config.yaml
norm_place: "pre"
rope_base: 1020.0
extras: ["some layers without attention", "local attention windows", "value embeddings", "hashed n-gram embeddings", "a smear gate", "an embedding shortcut", "learned residual scales", "capped logits"]
init_std_qkv: 0.051
init_std_o: 0.00962
decay_fraction: 0.411
seq_len: 768
dataset: "wikipedia_en"
Each number is 200 + 30 x the weight over its row's rms, rounded and kept within 0 to 999. Layers, rows and columns count from 0. The size before them is the row's rms in percent of the matrix's.

# layer 10 MLP gate, 256x96, rms 0.268, rows 176-224, columns 0-47
101,135,184,187,198,181,195,213,218,206,193,219,234,237,176,270,176,207,244,184,174,119,241,213,258,204,165,183,194,225,212,188,223,180,205,186,224,199,186,186,185,239,186,204,187,132,194,226,219
111,213,231,169,171,224,201,189,184,210,196,175,189,200,234,267,184,202,142,246,213,134,209,223,175,233,221,194,224,202,178,207,149,228,176,245,196,210,286,248,214,155,178,223,211,221,154,199,168
088,235,165,185,169,235,163,226,222,234,170,205,183,204,207,182,163,167,172,180,277,169,222,176,145,177,169,211,162,226,173,175,149,174,212,215,180,205,207,181,244,195,234,223,152,209,222,168,176
095,179,168,197,146,169,183,176,174,151,177,209,181,185,204,203,232,203,221,192,198,152,214,229,216,252,248,191,169,177,128,223,168,139,184,216,197,205,194,186,200,181,180,223,221,219,221,206,196
120,207,157,176,219,187,151,178,211,211,230,199,166,203,196,224,216,203,183,234,216,190,213,167,234,199,167,159,152,165,248,215,197,181,202,177,168,194,155,163,147,248,212,264,139,227,185,224,215
098,266,223,164,261,184,199,212,218,240,192,174,245,227,170,191,194,204,173,199,166,197,158,158,236,213,199,171,203,158,189,154,135,207,186,245,187,191,259,199,235,189,156,179,167,253,247,198,159
087,209,240,236,206,205,200,192,206,186,223,292,194,220,251,161,214,200,210,185,198,232,233,234,202,186,203,214,160,189,176,176,193,236,222,201,222,167,115,169,189,144,217,146,220,201,197,199,227
108,170,160,193,184,174,225,222,199,204,221,184,159,226,176,212,192,229,193,203,208,177,218,240,212,202,227,243,149,157,161,209,167,199,180,222,252,152,233,193,180,198,150,252,240,190,192,174,191
105,242,150,220,234,151,169,193,223,186,207,217,174,170,204,206,159,196,236,153,187,155,215,216,227,217,201,188,192,167,226,212,163,194,151,206,189,233,213,155,188,269,176,242,205,168,155,177,206
101,193,185,229,188,180,217,205,170,206,173,197,209,227,199,207,186,216,208,272,274,204,200,136,187,200,196,178,220,212,107,154,213,199,163,142,175,200,211,221,193,229,265,215,229,177,179,184,190
101,210,188,198,148,129,140,204,189,262,194,176,257,172,234,157,198,190,160,148,235,242,162,214,192,191,195,181,214,185,183,266,203,203,211,177,179,208,205,163,180,150,196,184,183,159,247,212,217
101,213,166,193,217,211,175,218,175,229,156,196,210,210,250,203,221,163,261,195,157,227,210,160,200,156,239,226,169,220,245,159,156,173,186,183,193,248,249,189,162,222,168,179,200,169,187,228,173
067,181,194,209,210,181,170,248,221,172,219,203,193,160,163,247,184,209,188,238,236,240,242,191,203,165,193,232,245,182,258,174,219,214,190,155,164,172,225,127,209,244,218,175,212,217,163,240,195
093,199,164,209,186,226,155,172,225,195,148,143,233,222,193,195,246,127,173,207,172,196,229,214,162,243,198,217,220,210,206,203,170,186,183,119,207,165,189,199,207,232,223,207,159,203,191,177,245
094,249,192,289,208,208,218,228,223,228,245,230,200,155,201,208,212,208,239,241,234,208,198,177,268,186,190,162,230,156,169,210,211,246,197,165,214,217,248,157,222,207,189,172,205,186,226,221,191
096,207,208,220,187,216,190,182,196,161,204,142,170,125,187,247,211,200,199,211,216,190,239,230,205,209,179,231,182,193,164,258,220,255,187,239,184,183,241,211,209,175,175,232,197,222,154,214,196
081,212,167,198,208,185,197,185,203,198,225,222,186,228,189,231,192,245,139,280,183,227,229,153,229,201,164,192,174,223,207,194,212,249,151,200,216,190,200,165,198,178,146,204,217,202,150,184,179
056,191,257,205,263,205,246,204,213,208,264,229,208,163,194,205,202,212,242,241,260,197,203,249,204,218,168,244,179,198,205,208,244,194,197,156,205,165,183,211,223,201,219,252,161,189,181,241,162
103,219,146,231,175,213,201,207,185,189,144,225,215,197,166,228,227,215,177,242,239,116,183,207,242,241,207,214,211,162,163,252,230,161,191,227,187,200,181,131,203,234,188,167,212,186,205,268,199
114,256,216,210,216,180,208,179,243,213,205,206,179,267,177,187,219,201,238,165,250,201,192,212,237,152,186,187,123,200,189,203,209,198,192,215,240,174,250,174,216,172,260,175,202,249,221,195,136
105,188,194,223,193,239,197,282,187,181,161,213,222,185,170,173,195,223,243,186,242,213,198,214,233,184,219,193,215,154,247,150,208,241,205,216,173,188,259,155,183,172,190,206,170,182,177,204,250
098,191,221,201,180,156,213,216,202,176,180,146,276,237,163,213,155,231,207,205,183,165,243,210,169,181,222,192,221,171,213,225,216,233,279,204,190,225,186,128,179,252,193,190,267,177,201,194,179
109,235,209,209,183,157,219,220,255,153,220,178,237,243,218,157,188,233,195,185,197,208,220,201,179,244,191,177,151,215,220,166,200,196,218,208,218,196,267,194,210,118,197,262,184,201,202,184,204
082,218,211,209,222,217,244,175,186,187,220,174,198,193,192,155,224,210,183,208,183,196,230,217,252,199,162,205,172,153,222,132,176,228,191,193,222,179,139,191,151,197,220,205,213,227,228,183,155
101,178,215,212,227,149,183,192,186,206,183,147,228,173,225,211,226,259,217,215,204,222,197,182,191,181,116,247,204,201,180,187,184,206,237,235,206,205,246,155,227,217,121,222,240,157,184,226,255
106,193,163,193,226,207,217,181,205,219,245,217,240,186,208,180,102,221,214,175,233,154,193,215,248,266,189,182,209,182,235,202,198,230,130,196,244,212,148,187,148,225,209,240,208,175,176,192,199
099,241,210,247,241,234,189,202,154,236,228,226,208,251,263,212,198,221,243,189,187,182,206,213,172,147,214,222,273,168,220,219,188,146,174,172,154,232,199,251,194,239,172,214,211,168,167,193,221
097,231,185,155,171,242,189,207,190,187,241,219,236,214,234,223,183,189,153,149,199,233,229,258,204,210,254,185,202,205,193,192,165,170,153,199,197,207,188,203,184,223,165,231,240,231,154,253,185
092,170,182,199,251,163,203,199,148,151,196,232,248,247,248,277,229,210,204,242,190,203,251,252,186,180,200,226,217,165,219,189,195,219,167,164,171,215,179,247,190,193,160,194,188,167,216,231,174
133,208,206,212,175,158,202,171,191,214,205,180,190,239,205,170,209,225,240,149,103,195,194,146,189,185,140,166,198,225,159,171,179,197,186,183,209,205,227,180,168,158,184,210,223,256,193,175,161
085,218,193,230,254,158,177,196,190,175,193,234,169,201,132,235,182,161,164,199,187,199,209,210,247,253,204,173,163,170,148,171,191,238,204,232,177,221,227,233,223,216,194,158,131,167,186,202,222
117,235,128,225,202,227,180,213,215,175,228,194,215,242,183,223,198,253,196,222,224,197,188,258,181,163,210,183,180,230,181,155,148,201,152,168,206,147,186,189,235,174,169,208,192,210,185,187,203
103,257,197,206,228,174,210,244,173,201,228,217,144,217,245,212,159,220,186,223,207,181,195,223,198,197,169,166,172,163,141,174,230,201,188,215,206,256,158,170,185,175,201,148,250,228,206,205,190
100,188,127,163,190,226,137,171,217,163,216,180,203,220,224,223,165,171,168,217,257,216,239,189,206,236,184,203,163,221,206,181,205,141,195,259,199,167,192,194,244,176,182,202,185,205,223,175,246
099,223,141,199,220,171,213,230,238,186,206,204,185,225,267,178,272,146,193,258,175,229,177,242,187,214,161,191,180,205,192,217,220,231,192,196,260,166,190,195,235,232,147,187,203,209,254,204,198
113,164,173,203,156,198,184,243,211,220,193,238,172,265,224,186,251,182,197,169,192,228,209,213,156,202,199,217,181,203,168,192,210,173,214,207,163,234,232,214,235,181,180,233,210,260,145,187,216
097,161,184,228,218,192,193,203,222,244,203,225,185,220,234,251,209,234,190,174,179,170,244,206,218,171,199,211,180,231,163,236,167,154,192,237,179,198,190,166,200,228,181,191,211,224,186,180,201
089,214,233,214,211,236,192,198,175,214,195,213,186,225,177,241,206,220,193,151,223,160,170,209,170,168,180,175,198,189,158,205,207,189,202,224,198,218,262,173,186,212,240,196,204,181,207,205,188
110,236,160,204,245,142,175,194,189,239,201,215,243,216,185,206,178,187,209,210,228,253,206,204,216,192,150,203,130,167,171,203,162,206,202,238,166,150,241,184,180,174,188,192,214,261,194,238,220
105,195,163,156,221,180,191,221,204,236,208,202,220,196,212,182,191,253,183,190,237,221,187,199,192,228,197,187,216,225,202,216,171,136,153,217,170,240,245,190,236,161,233,170,202,177,160,204,179
111,162,141,201,185,136,176,232,228,223,217,218,182,223,218,174,224,192,222,184,222,199,239,207,198,212,200,179,197,236,210,215,223,75,195,195,205,216,198,230,270,208,197,192,174,184,196,254,247
082,247,169,178,233,161,191,210,256,124,253,163,187,173,168,160,212,194,205,218,183,202,130,178,216,256,223,169,221,216,235,241,208,206,263,184,197,228,173,211,202,201,164,177,231,179,195,211,194
105,145,214,193,189,237,258,209,209,230,218,180,208,187,164,221,214,154,171,173,237,145,151,166,204,192,217,139,191,210,195,208,145,220,164,206,216,228,186,151,159,273,181,272,207,224,214,208,201
106,226,174,207,193,173,208,154,167,230,178,167,178,232,244,187,202,205,204,176,246,232,189,171,190,237,242,203,136,142,176,217,224,206,189,193,148,213,200,160,165,202,226,267,174,236,150,182,226
088,185,200,195,156,193,183,203,191,166,190,162,219,201,227,243,201,152,215,244,245,121,190,242,189,146,214,220,163,180,200,172,186,255,171,179,195,183,160,181,210,170,213,218,230,205,218,220,192
094,209,173,172,199,190,185,150,220,190,223,156,209,194,224,188,221,241,201,157,161,248,224,199,157,210,200,195,173,178,229,142,213,253,201,210,208,230,225,219,157,232,263,200,169,155,180,216,197
098,168,189,201,187,183,212,253,145,218,216,226,238,251,225,255,199,246,288,235,232,160,124,216,244,182,207,246,221,207,210,209,221,203,233,153,244,221,223,154,192,212,211,204,235,211,220,215,178
098,249,212,206,224,190,209,230,210,192,234,204,231,245,199,150,191,178,199,180,218,251,162,223,227,207,232,235,171,210,199,211,235,254,173,209,217,208,245,207,186,201,188,255,210,239,203,218,183
103,158,190,135,168,166,221,193,179,192,212,219,218,268,227,248,194,236,193,209,214,177,207,194,201,183,188,198,232,222,186,153,188,148,214,261,154,174,175,220,197,126,239,204,202,168,223,228,211
# layer 10 MLP up, 256x96, rms 0.257, rows 176-223, columns 0-47
092,237,181,193,219,155,200,191,181,97,202,209,182,135,182,156,205,249,157,189,207,256,162,169,182,135,167,220,198,211,180,184,165,179,146,196,213,214,216,172,228,169,192,212,169,196,181,220,188
110,158,206,241,210,224,212,182,240,157,186,156,255,121,179,178,217,145,187,180,221,180,209,210,206,153,196,154,181,211,162,165,159,171,215,229,143,214,190,241,190,174,239,238,137,176,228,203,230
101,162,209,216,183,208,237,138,226,175,170,200,200,214,233,228,241,197,192,191,185,136,217,168,161,202,184,156,212,209,237,214,174,166,206,231,194,191,205,224,210,172,177,240,198,238,180,188,148
118,202,164,190,224,143,198,144,181,139,162,237,193,189,255,127,194,195,200,170,217,224,203,195,221,238,228,184,172,157,209,201,186,206,211,149,209,161,200,200,207,227,214,211,210,195,196,213,235
108,173,260,157,206,246,237,232,205,224,236,211,169,188,199,243,149,206,181,217,190,248,173,221,196,156,161,200,167,228,185,173,281,182,231,192,202,206,191,187,226,193,207,148,207,143,233,206,172
105,193,226,171,158,184,197,180,157,205,205,209,188,207,243,171,167,219,247,177,218,185,232,227,218,163,163,228,173,248,198,219,233,213,182,217,176,254,177,186,258,223,191,194,168,177,158,217,208
087,150,157,207,212,207,211,199,175,182,208,223,198,187,192,214,183,249,186,220,267,180,237,114,209,212,168,232,225,219,207,208,179,224,202,195,191,183,217,198,259,192,194,208,169,154,247,127,195
102,242,196,177,202,165,195,217,202,238,200,191,202,187,183,206,215,234,158,213,244,133,280,204,182,179,184,174,161,168,148,103,185,220,197,198,221,136,191,154,175,183,196,196,192,233,218,222,162
099,154,226,198,185,215,181,158,215,215,242,169,225,209,198,235,218,217,189,189,239,193,215,223,170,170,186,202,166,269,240,139,181,173,229,203,164,228,173,187,207,229,248,214,186,189,221,193,236
096,204,201,188,212,268,205,211,189,168,185,222,189,170,188,222,239,230,186,243,179,179,204,203,169,181,251,149,244,235,177,216,174,207,161,174,234,129,255,201,224,258,177,213,155,207,194,174,190
105,147,208,208,191,182,230,165,199,202,227,240,242,198,201,275,202,227,191,197,192,140,171,220,196,249,187,175,206,185,234,211,253,165,234,232,189,246,173,214,214,208,208,206,203,208,152,204,199
101,206,225,168,208,195,155,181,235,197,132,212,226,224,256,257,233,199,289,162,198,230,223,167,235,174,230,239,203,219,231,208,150,184,191,237,211,178,187,193,147,178,208,194,195,182,220,191,176
066,193,198,204,173,153,273,216,149,177,180,169,151,168,186,236,252,167,204,254,213,224,223,263,191,240,196,232,189,205,219,187,177,212,144,221,191,198,141,176,226,198,194,185,225,217,231,151,184
100,176,175,163,215,228,185,211,152,227,235,232,220,190,213,227,219,280,191,227,220,151,223,177,155,188,210,241,197,225,214,242,230,214,240,195,183,191,241,172,228,153,145,195,174,197,141,214,188
070,203,183,237,246,219,196,243,193,243,225,240,190,146,207,212,194,201,232,194,193,250,191,171,274,249,191,178,220,187,191,235,207,209,204,214,242,205,231,158,199,209,190,173,228,150,219,195,208
091,189,172,218,255,184,168,165,196,181,212,201,211,195,228,247,185,187,133,202,160,180,208,198,251,241,179,218,215,230,239,206,227,165,213,220,193,155,186,155,157,221,235,201,224,212,250,227,227
084,202,163,207,184,156,169,200,215,203,208,181,184,209,202,236,195,222,200,142,166,189,208,217,206,174,202,157,171,226,198,189,206,186,233,205,173,178,213,176,210,231,206,193,135,158,263,214,254
071,216,248,216,185,172,203,224,189,216,274,175,232,195,232,171,252,220,193,203,222,204,180,205,187,234,162,197,159,191,143,154,253,195,225,161,228,172,180,197,235,238,207,205,207,227,228,288,195
104,208,206,209,164,221,244,179,166,187,230,166,152,236,217,230,199,172,219,220,179,163,167,144,237,205,198,206,199,249,230,199,223,159,203,191,211,219,191,175,195,164,206,210,207,204,205,230,194
108,193,217,199,193,218,219,134,195,217,200,150,173,222,154,203,176,189,198,173,219,168,177,213,237,204,215,221,181,165,244,131,166,198,185,247,171,149,194,177,233,192,225,174,142,226,264,212,131
098,192,201,199,194,240,213,209,232,243,257,177,188,178,173,191,214,247,196,153,224,172,186,170,182,117,179,228,208,199,187,144,170,215,195,207,145,215,215,191,204,187,176,212,190,141,218,243,248
094,191,140,201,208,226,134,177,197,255,220,167,199,163,215,172,192,247,201,214,194,170,195,216,217,202,217,235,180,220,149,188,220,165,180,155,201,172,184,239,186,181,189,230,181,209,166,247,253
100,204,203,166,178,236,198,228,198,179,157,193,286,217,197,210,211,191,175,177,234,232,181,235,180,224,220,254,169,162,214,218,152,201,281,165,256,154,187,192,130,254,215,250,168,249,246,168,236
102,186,167,256,216,151,191,223,171,206,202,194,186,131,213,148,195,250,232,187,171,184,190,237,196,212,225,172,254,207,190,197,183,216,204,206,229,175,175,177,208,180,171,203,251,207,222,199,209
100,195,228,210,201,182,205,213,239,168,193,189,118,239,172,214,135,148,212,250,205,230,194,242,182,237,246,202,189,248,196,220,204,234,211,131,156,193,131,206,197,191,182,213,192,127,212,212,189
106,191,202,218,248,143,170,183,156,195,130,148,215,172,168,227,270,174,256,228,170,212,217,180,223,184,199,192,233,188,195,222,205,179,206,162,156,199,256,212,201,189,199,230,170,211,231,218,167
091,219,174,201,292,183,208,216,180,195,228,202,217,206,215,172,169,198,146,217,207,200,184,188,209,166,188,212,196,197,180,202,212,153,181,217,188,166,177,262,206,209,190,199,237,175,217,153,181
108,241,222,197,184,251,174,144,278,147,248,200,181,209,188,225,167,286,226,181,198,141,109,183,206,202,210,178,176,208,219,188,197,175,175,198,176,190,186,173,224,154,158,235,169,216,223,252,203
094,221,227,251,235,214,206,185,117,216,210,245,175,191,203,235,213,220,245,210,204,214,213,208,206,151,236,239,194,183,200,181,160,214,241,221,210,162,190,193,183,186,207,161,224,247,216,206,187
127,193,214,162,192,167,233,172,252,166,213,216,183,252,231,225,211,206,193,201,208,188,227,196,218,211,176,155,213,231,173,193,228,204,201,180,199,187,228,186,142,164,226,227,173,219,254,289,165
087,200,218,193,163,208,174,213,148,210,195,184,210,194,231,161,176,240,205,218,224,184,199,204,184,170,183,178,243,211,179,207,231,233,142,168,154,258,142,228,153,203,206,204,211,116,203,210,190
113,181,212,226,204,204,191,168,232,162,234,238,203,183,178,209,197,150,223,208,150,198,198,232,193,263,256,184,224,185,201,224,145,228,226,264,194,229,241,176,203,199,145,199,202,240,242,183,206
105,181,235,152,179,186,262,149,204,192,151,208,182,182,163,157,167,226,203,229,180,241,198,242,214,211,241,177,277,218,244,170,177,225,178,161,182,135,217,201,193,177,194,222,191,179,206,177,237
098,188,265,193,175,192,216,226,199,209,165,192,189,251,231,181,227,239,228,192,176,228,170,203,171,176,222,180,243,226,166,199,193,303,212,162,223,176,182,208,163,243,210,214,168,144,166,249,141
101,224,180,164,235,224,185,192,222,177,218,129,177,211,234,226,242,186,148,226,152,142,209,213,169,209,217,153,207,233,191,165,177,178,221,233,218,175,217,210,257,144,145,221,197,228,200,273,222
108,200,256,176,198,154,156,168,244,143,227,253,195,231,203,160,160,210,202,246,177,212,210,185,259,209,191,245,156,189,248,202,221,238,236,177,232,158,254,232,208,146,207,205,232,206,210,213,162
104,156,218,198,231,167,179,169,213,253,257,213,224,215,191,226,191,204,236,196,206,241,194,162,193,243,180,196,172,188,227,178,192,212,217,225,178,222,156,175,194,205,163,155,186,224,225,234,263
096,215,183,190,170,226,297,171,223,193,202,235,220,133,182,129,204,204,197,204,168,175,145,176,155,183,199,180,200,193,183,153,194,179,176,225,225,200,218,226,136,196,228,220,203,189,202,187,168
104,180,230,219,182,257,223,231,216,175,208,241,175,178,168,265,218,190,230,205,187,182,236,161,236,203,238,195,255,163,210,206,191,195,167,157,187,241,171,213,201,211,205,203,172,174,206,217,150
101,163,179,247,166,212,185,215,195,132,199,214,194,209,222,174,177,209,227,163,186,219,259,195,177,262,227,227,210,181,183,225,168,151,239,187,199,203,206,206,186,219,158,197,207,182,139,234,218
125,191,238,161,195,215,151,206,197,181,265,230,173,147,242,182,174,247,179,221,192,214,158,156,198,179,204,210,222,212,264,148,144,208,241,202,177,253,211,225,156,180,240,226,210,176,175,225,185
087,257,219,195,184,183,206,140,203,255,175,199,177,239,176,222,236,121,187,196,242,233,237,198,200,214,238,192,203,211,165,160,196,211,180,239,215,237,215,213,202,192,143,207,157,238,175,169,212
105,220,159,208,177,242,245,220,210,155,205,271,169,181,223,188,183,228,194,247,146,224,179,164,208,144,180,225,188,201,181,202,244,151,191,183,210,215,195,211,173,94,230,173,213,234,160,253,218
092,147,191,158,195,216,215,184,230,167,197,234,192,188,188,202,206,230,192,215,218,213,191,240,256,163,146,277,190,269,165,221,179,190,228,191,206,179,182,237,176,190,199,187,266,223,168,208,217
089,217,196,166,196,174,184,201,194,189,189,118,111,142,253,225,187,192,170,217,210,199,218,250,201,175,208,166,226,170,195,210,242,237,166,229,207,216,193,172,204,185,199,175,177,196,199,225,152
093,196,256,193,218,193,185,152,233,195,172,188,249,181,220,227,226,236,205,198,249,208,289,236,194,210,238,206,163,158,163,140,182,221,157,206,195,193,178,196,215,270,198,181,267,233,202,180,214
098,180,199,141,178,196,219,235,200,216,220,263,200,166,190,195,198,179,284,166,213,180,198,175,219,173,220,258,180,193,197,228,164,175,227,187,243,291,226,158,189,225,203,163,204,218,284,219,164
088,143,214,143,187,180,175,160,166,169,188,203,201,172,185,217,223,164,177,208,161,133,259,232,193,146,228,199,230,213,194,184,224,147,225,187,205,160,209,150,170,218,209,168,180,188,224,214,190
# layer 10 MLP down (transposed), 256x96, rms 0.0868, rows 176-223, columns 0-47
100,218,199,180,221,244,184,176,182,170,189,199,182,211,168,222,185,225,203,234,165,167,197,111,252,259,193,158,181,231,219,169,186,169,197,227,269,216,202,203,186,195,214,193,213,163,216,199,292
100,228,213,192,168,187,274,189,187,180,216,161,224,170,166,171,174,246,208,208,222,243,196,231,182,218,209,167,191,140,136,206,215,216,232,158,158,190,235,182,221,178,209,212,267,234,204,146,264
093,178,184,213,205,214,166,251,199,205,168,249,186,213,212,188,202,205,180,248,167,183,234,210,206,246,253,146,197,186,195,213,213,175,154,187,191,223,177,262,204,177,161,240,134,171,198,215,181
098,203,233,188,235,183,212,193,230,191,211,210,214,188,133,219,267,203,192,216,206,197,227,209,209,167,116,228,154,185,155,223,189,178,181,240,217,159,235,135,168,175,250,226,172,257,172,162,187
112,181,177,248,203,235,225,191,212,211,194,136,244,184,186,208,200,206,207,180,191,201,216,163,164,213,171,206,191,212,148,198,178,174,183,220,241,251,163,206,205,224,197,209,167,222,180,199,213
102,225,166,216,198,190,192,160,233,238,185,219,179,242,172,241,185,175,187,208,190,214,229,210,176,174,176,254,271,212,176,185,233,197,208,247,222,200,206,183,274,245,201,198,241,213,214,182,190
088,166,178,156,162,213,184,171,232,236,177,229,177,237,144,183,195,177,193,220,205,156,227,256,181,223,148,153,212,178,256,214,170,171,185,161,179,218,221,203,199,227,247,156,191,227,178,129,184
107,202,263,211,128,172,209,269,200,248,224,262,166,229,212,220,198,228,209,169,159,203,182,173,213,194,287,221,198,220,200,202,195,201,164,208,211,217,209,198,206,217,224,204,219,193,187,172,153
106,199,160,216,217,197,185,189,189,244,176,170,165,244,202,207,172,203,212,173,173,202,191,221,171,194,29,239,218,201,207,188,185,258,203,202,210,243,194,214,204,198,178,204,242,216,191,211,244
090,190,182,193,179,166,164,236,246,163,205,199,229,202,181,222,158,215,227,179,94,192,178,232,205,181,222,185,168,180,192,164,231,194,225,258,216,180,206,208,237,194,230,200,284,210,261,204,271
100,245,170,208,182,210,166,228,182,233,208,158,218,155,164,139,202,210,213,196,166,187,216,194,241,178,127,240,220,146,205,244,149,169,195,173,230,213,224,195,168,206,193,210,219,228,195,215,105
116,208,198,190,212,205,247,240,208,213,158,241,200,247,213,214,197,110,214,219,156,216,242,213,238,257,258,250,231,252,207,237,228,199,166,200,181,206,196,201,173,178,192,189,236,208,213,169,105
075,194,196,221,199,209,184,179,202,189,216,182,198,228,214,172,236,168,206,200,130,194,152,199,210,192,181,209,117,190,208,220,222,209,152,122,218,186,186,215,213,162,245,265,161,206,243,170,151
098,225,239,218,213,212,260,198,184,213,192,184,187,216,176,194,196,169,229,193,166,241,194,229,226,208,162,193,149,186,223,214,254,208,198,215,208,206,211,173,115,182,153,160,228,225,176,216,109
096,241,174,191,198,175,183,201,233,224,191,214,191,232,205,175,202,219,256,163,209,221,198,235,182,198,212,171,215,240,175,253,199,181,195,165,169,234,209,223,230,180,225,234,209,197,199,192,175
095,203,177,172,206,173,176,214,179,236,201,260,169,197,221,187,164,162,191,246,166,259,205,184,204,196,145,204,216,192,160,252,203,302,171,204,189,208,256,251,181,196,192,253,198,157,228,200,123
089,205,158,172,208,209,213,192,202,186,185,177,184,207,180,212,247,203,160,252,242,236,189,220,164,198,197,217,247,183,245,280,221,221,166,166,178,231,211,204,243,204,197,201,175,179,115,208,188
070,180,180,120,237,230,206,180,221,227,205,228,226,192,224,179,187,243,240,246,181,201,230,237,224,176,243,219,189,244,231,209,203,246,249,186,198,219,187,277,237,169,155,180,200,211,181,195,203
108,160,199,180,245,215,175,254,223,239,157,226,122,201,231,194,185,178,195,232,171,181,203,178,205,208,330,209,256,229,205,182,221,220,205,164,179,214,187,196,193,203,213,204,211,155,174,141,144
122,225,140,173,246,169,282,227,273,226,232,204,146,198,241,259,174,201,183,239,242,207,214,231,290,204,202,216,224,172,194,245,236,169,201,215,224,218,170,220,208,182,223,157,185,194,196,189,189
104,167,227,193,236,183,165,254,220,173,214,166,237,175,261,198,164,224,192,175,223,188,218,190,214,245,215,212,164,213,170,155,166,171,179,237,200,145,208,197,226,203,213,177,167,155,206,182,290
101,175,269,237,244,189,188,214,211,192,174,168,181,170,206,211,216,205,192,198,117,221,166,214,180,175,184,191,224,167,244,219,236,194,213,223,163,239,229,163,197,250,222,213,186,189,155,169,218
098,188,196,225,207,190,193,238,194,179,203,203,197,174,247,226,186,196,202,185,194,153,173,155,214,191,199,172,217,211,234,235,239,194,198,161,127,179,218,225,206,157,212,188,201,182,240,121,319
093,198,201,220,186,216,188,228,173,229,191,262,131,202,179,143,237,215,125,210,217,175,213,216,181,233,204,222,216,101,250,223,193,227,213,215,224,212,200,198,210,226,219,236,195,233,229,217,185
106,188,169,179,244,156,185,193,226,179,182,204,171,245,258,215,201,133,187,199,187,188,222,211,223,194,98,185,214,165,194,206,217,203,247,233,187,188,196,209,186,161,202,202,229,201,178,166,41
106,202,237,226,190,184,227,152,166,243,160,161,228,171,207,233,204,213,214,191,196,182,223,213,233,195,185,187,170,197,190,193,175,201,193,162,229,178,187,163,178,206,252,238,216,201,227,128,214
095,193,170,239,212,178,209,182,218,244,222,229,182,204,229,248,170,168,209,162,218,177,173,194,210,240,166,165,233,237,221,234,234,202,217,221,128,193,168,216,207,138,257,181,158,225,202,161,244
098,248,170,192,199,192,133,231,187,228,181,186,214,184,208,185,171,238,225,244,184,193,194,210,242,241,261,209,137,217,190,240,190,200,208,194,218,178,210,216,249,202,203,154,148,187,194,143,158
088,219,226,208,212,169,133,190,238,183,230,210,217,209,208,195,197,209,177,149,182,210,238,221,172,190,230,219,214,169,194,204,222,215,257,210,184,224,197,193,202,208,186,194,210,212,204,163,226
122,167,166,221,211,142,240,208,156,166,184,176,184,171,155,205,233,200,211,220,169,167,211,170,181,201,124,128,239,151,179,220,176,208,219,194,214,144,210,189,185,211,228,169,203,191,213,190,160
096,220,131,182,192,220,223,195,186,212,184,181,186,223,212,186,203,162,170,177,185,180,149,243,184,198,194,200,213,215,228,173,150,178,185,168,164,217,191,216,240,200,222,165,249,206,129,214,230
113,213,206,232,173,176,177,197,165,208,284,264,262,201,184,184,227,234,185,211,227,199,221,201,197,168,169,213,191,220,150,225,182,226,143,161,137,176,230,212,196,145,207,204,252,229,211,188,197
119,175,173,190,197,209,114,178,214,164,209,218,191,250,202,193,179,192,223,177,201,229,223,174,217,215,124,236,213,174,262,228,190,215,206,179,172,176,166,178,182,213,171,214,169,223,227,176,230
110,208,151,267,240,187,180,195,213,182,181,155,214,219,227,184,162,258,201,178,245,187,183,184,244,202,127,239,196,162,194,236,224,162,179,180,151,167,187,247,195,234,257,186,236,244,197,211,112
097,186,209,199,224,151,175,176,195,200,127,255,229,201,222,171,175,160,214,230,172,184,196,199,167,127,181,222,248,231,271,231,230,229,225,206,236,181,175,226,230,184,184,156,198,180,177,194,152
099,187,247,194,169,170,261,194,209,213,215,216,183,221,182,221,218,202,176,237,239,181,228,135,229,221,110,199,185,211,207,148,231,146,176,190,180,189,221,208,229,171,199,210,196,177,188,184,270
099,201,193,242,166,229,105,156,239,179,188,198,200,216,162,209,221,180,181,195,175,215,225,204,215,201,191,169,238,186,182,212,249,192,192,176,203,236,273,197,202,214,215,236,195,214,221,208,219
092,213,223,168,194,244,198,199,188,137,177,149,207,232,159,191,153,273,180,207,171,178,181,226,180,224,239,227,165,218,149,157,203,162,214,210,250,186,214,216,253,246,206,124,200,181,178,206,240
122,213,239,181,206,245,196,239,227,243,264,196,209,222,257,215,166,184,177,241,260,206,232,245,203,200,273,201,215,210,193,202,190,149,197,198,190,224,210,193,171,194,165,205,204,213,193,260,152
090,222,176,172,172,149,239,177,159,224,176,193,193,174,178,201,173,178,204,203,219,214,162,211,175,203,312,224,179,239,225,175,193,207,219,205,184,189,175,181,235,230,200,236,193,199,212,178,124
119,199,231,178,172,174,195,197,207,153,224,220,184,226,186,159,238,225,191,197,169,210,236,182,244,195,105,233,227,171,199,188,199,219,196,186,215,204,242,222,187,206,219,232,191,194,240,204,254
085,184,193,243,196,191,171,201,191,174,248,204,264,191,215,196,222,199,222,192,212,167,208,177,158,178,197,228,223,215,152,171,199,221,201,252,178,179,188,194,249,214,200,210,197,168,161,159,144
102,182,229,171,213,226,171,205,254,198,225,226,188,204,207,239,238,205,185,178,181,203,203,218,191,166,181,172,195,234,230,162,195,224,202,142,218,224,212,166,185,212,216,177,243,173,234,141,219
098,225,222,241,235,209,245,193,154,153,204,182,222,199,129,206,188,170,235,237,172,192,147,165,202,208,109,204,201,250,146,199,229,197,232,199,210,172,220,155,186,211,164,185,213,222,168,165,246
090,194,223,129,208,220,244,243,236,207,166,230,184,204,197,189,186,257,183,243,191,199,246,203,237,234,191,216,156,153,178,223,218,161,172,176,226,174,169,240,195,213,193,161,166,217,212,203,165
090,251,182,224,216,224,192,176,203,195,219,188,188,212,202,176,159,187,214,135,233,230,144,182,191,173,272,200,201,159,150,205,148,219,196,168,233,176,193,209,154,221,233,229,237,212,221,180,221
094,206,156,203,110,183,175,196,226,204,211,240,261,184,229,210,195,260,189,219,155,225,201,175,200,152,177,189,208,235,234,206,198,244,204,226,213,211,217,201,223,229,205,251,183,246,210,270,240
100,228,227,199,222,256,142,171,235,153,190,206,212,182,152,209,218,207,202,201,163,205,215,219,150,228,233,180,207,147,194,209,229,162,203,162,188,199,161,210,206,234,179,198,202,238,260,229,259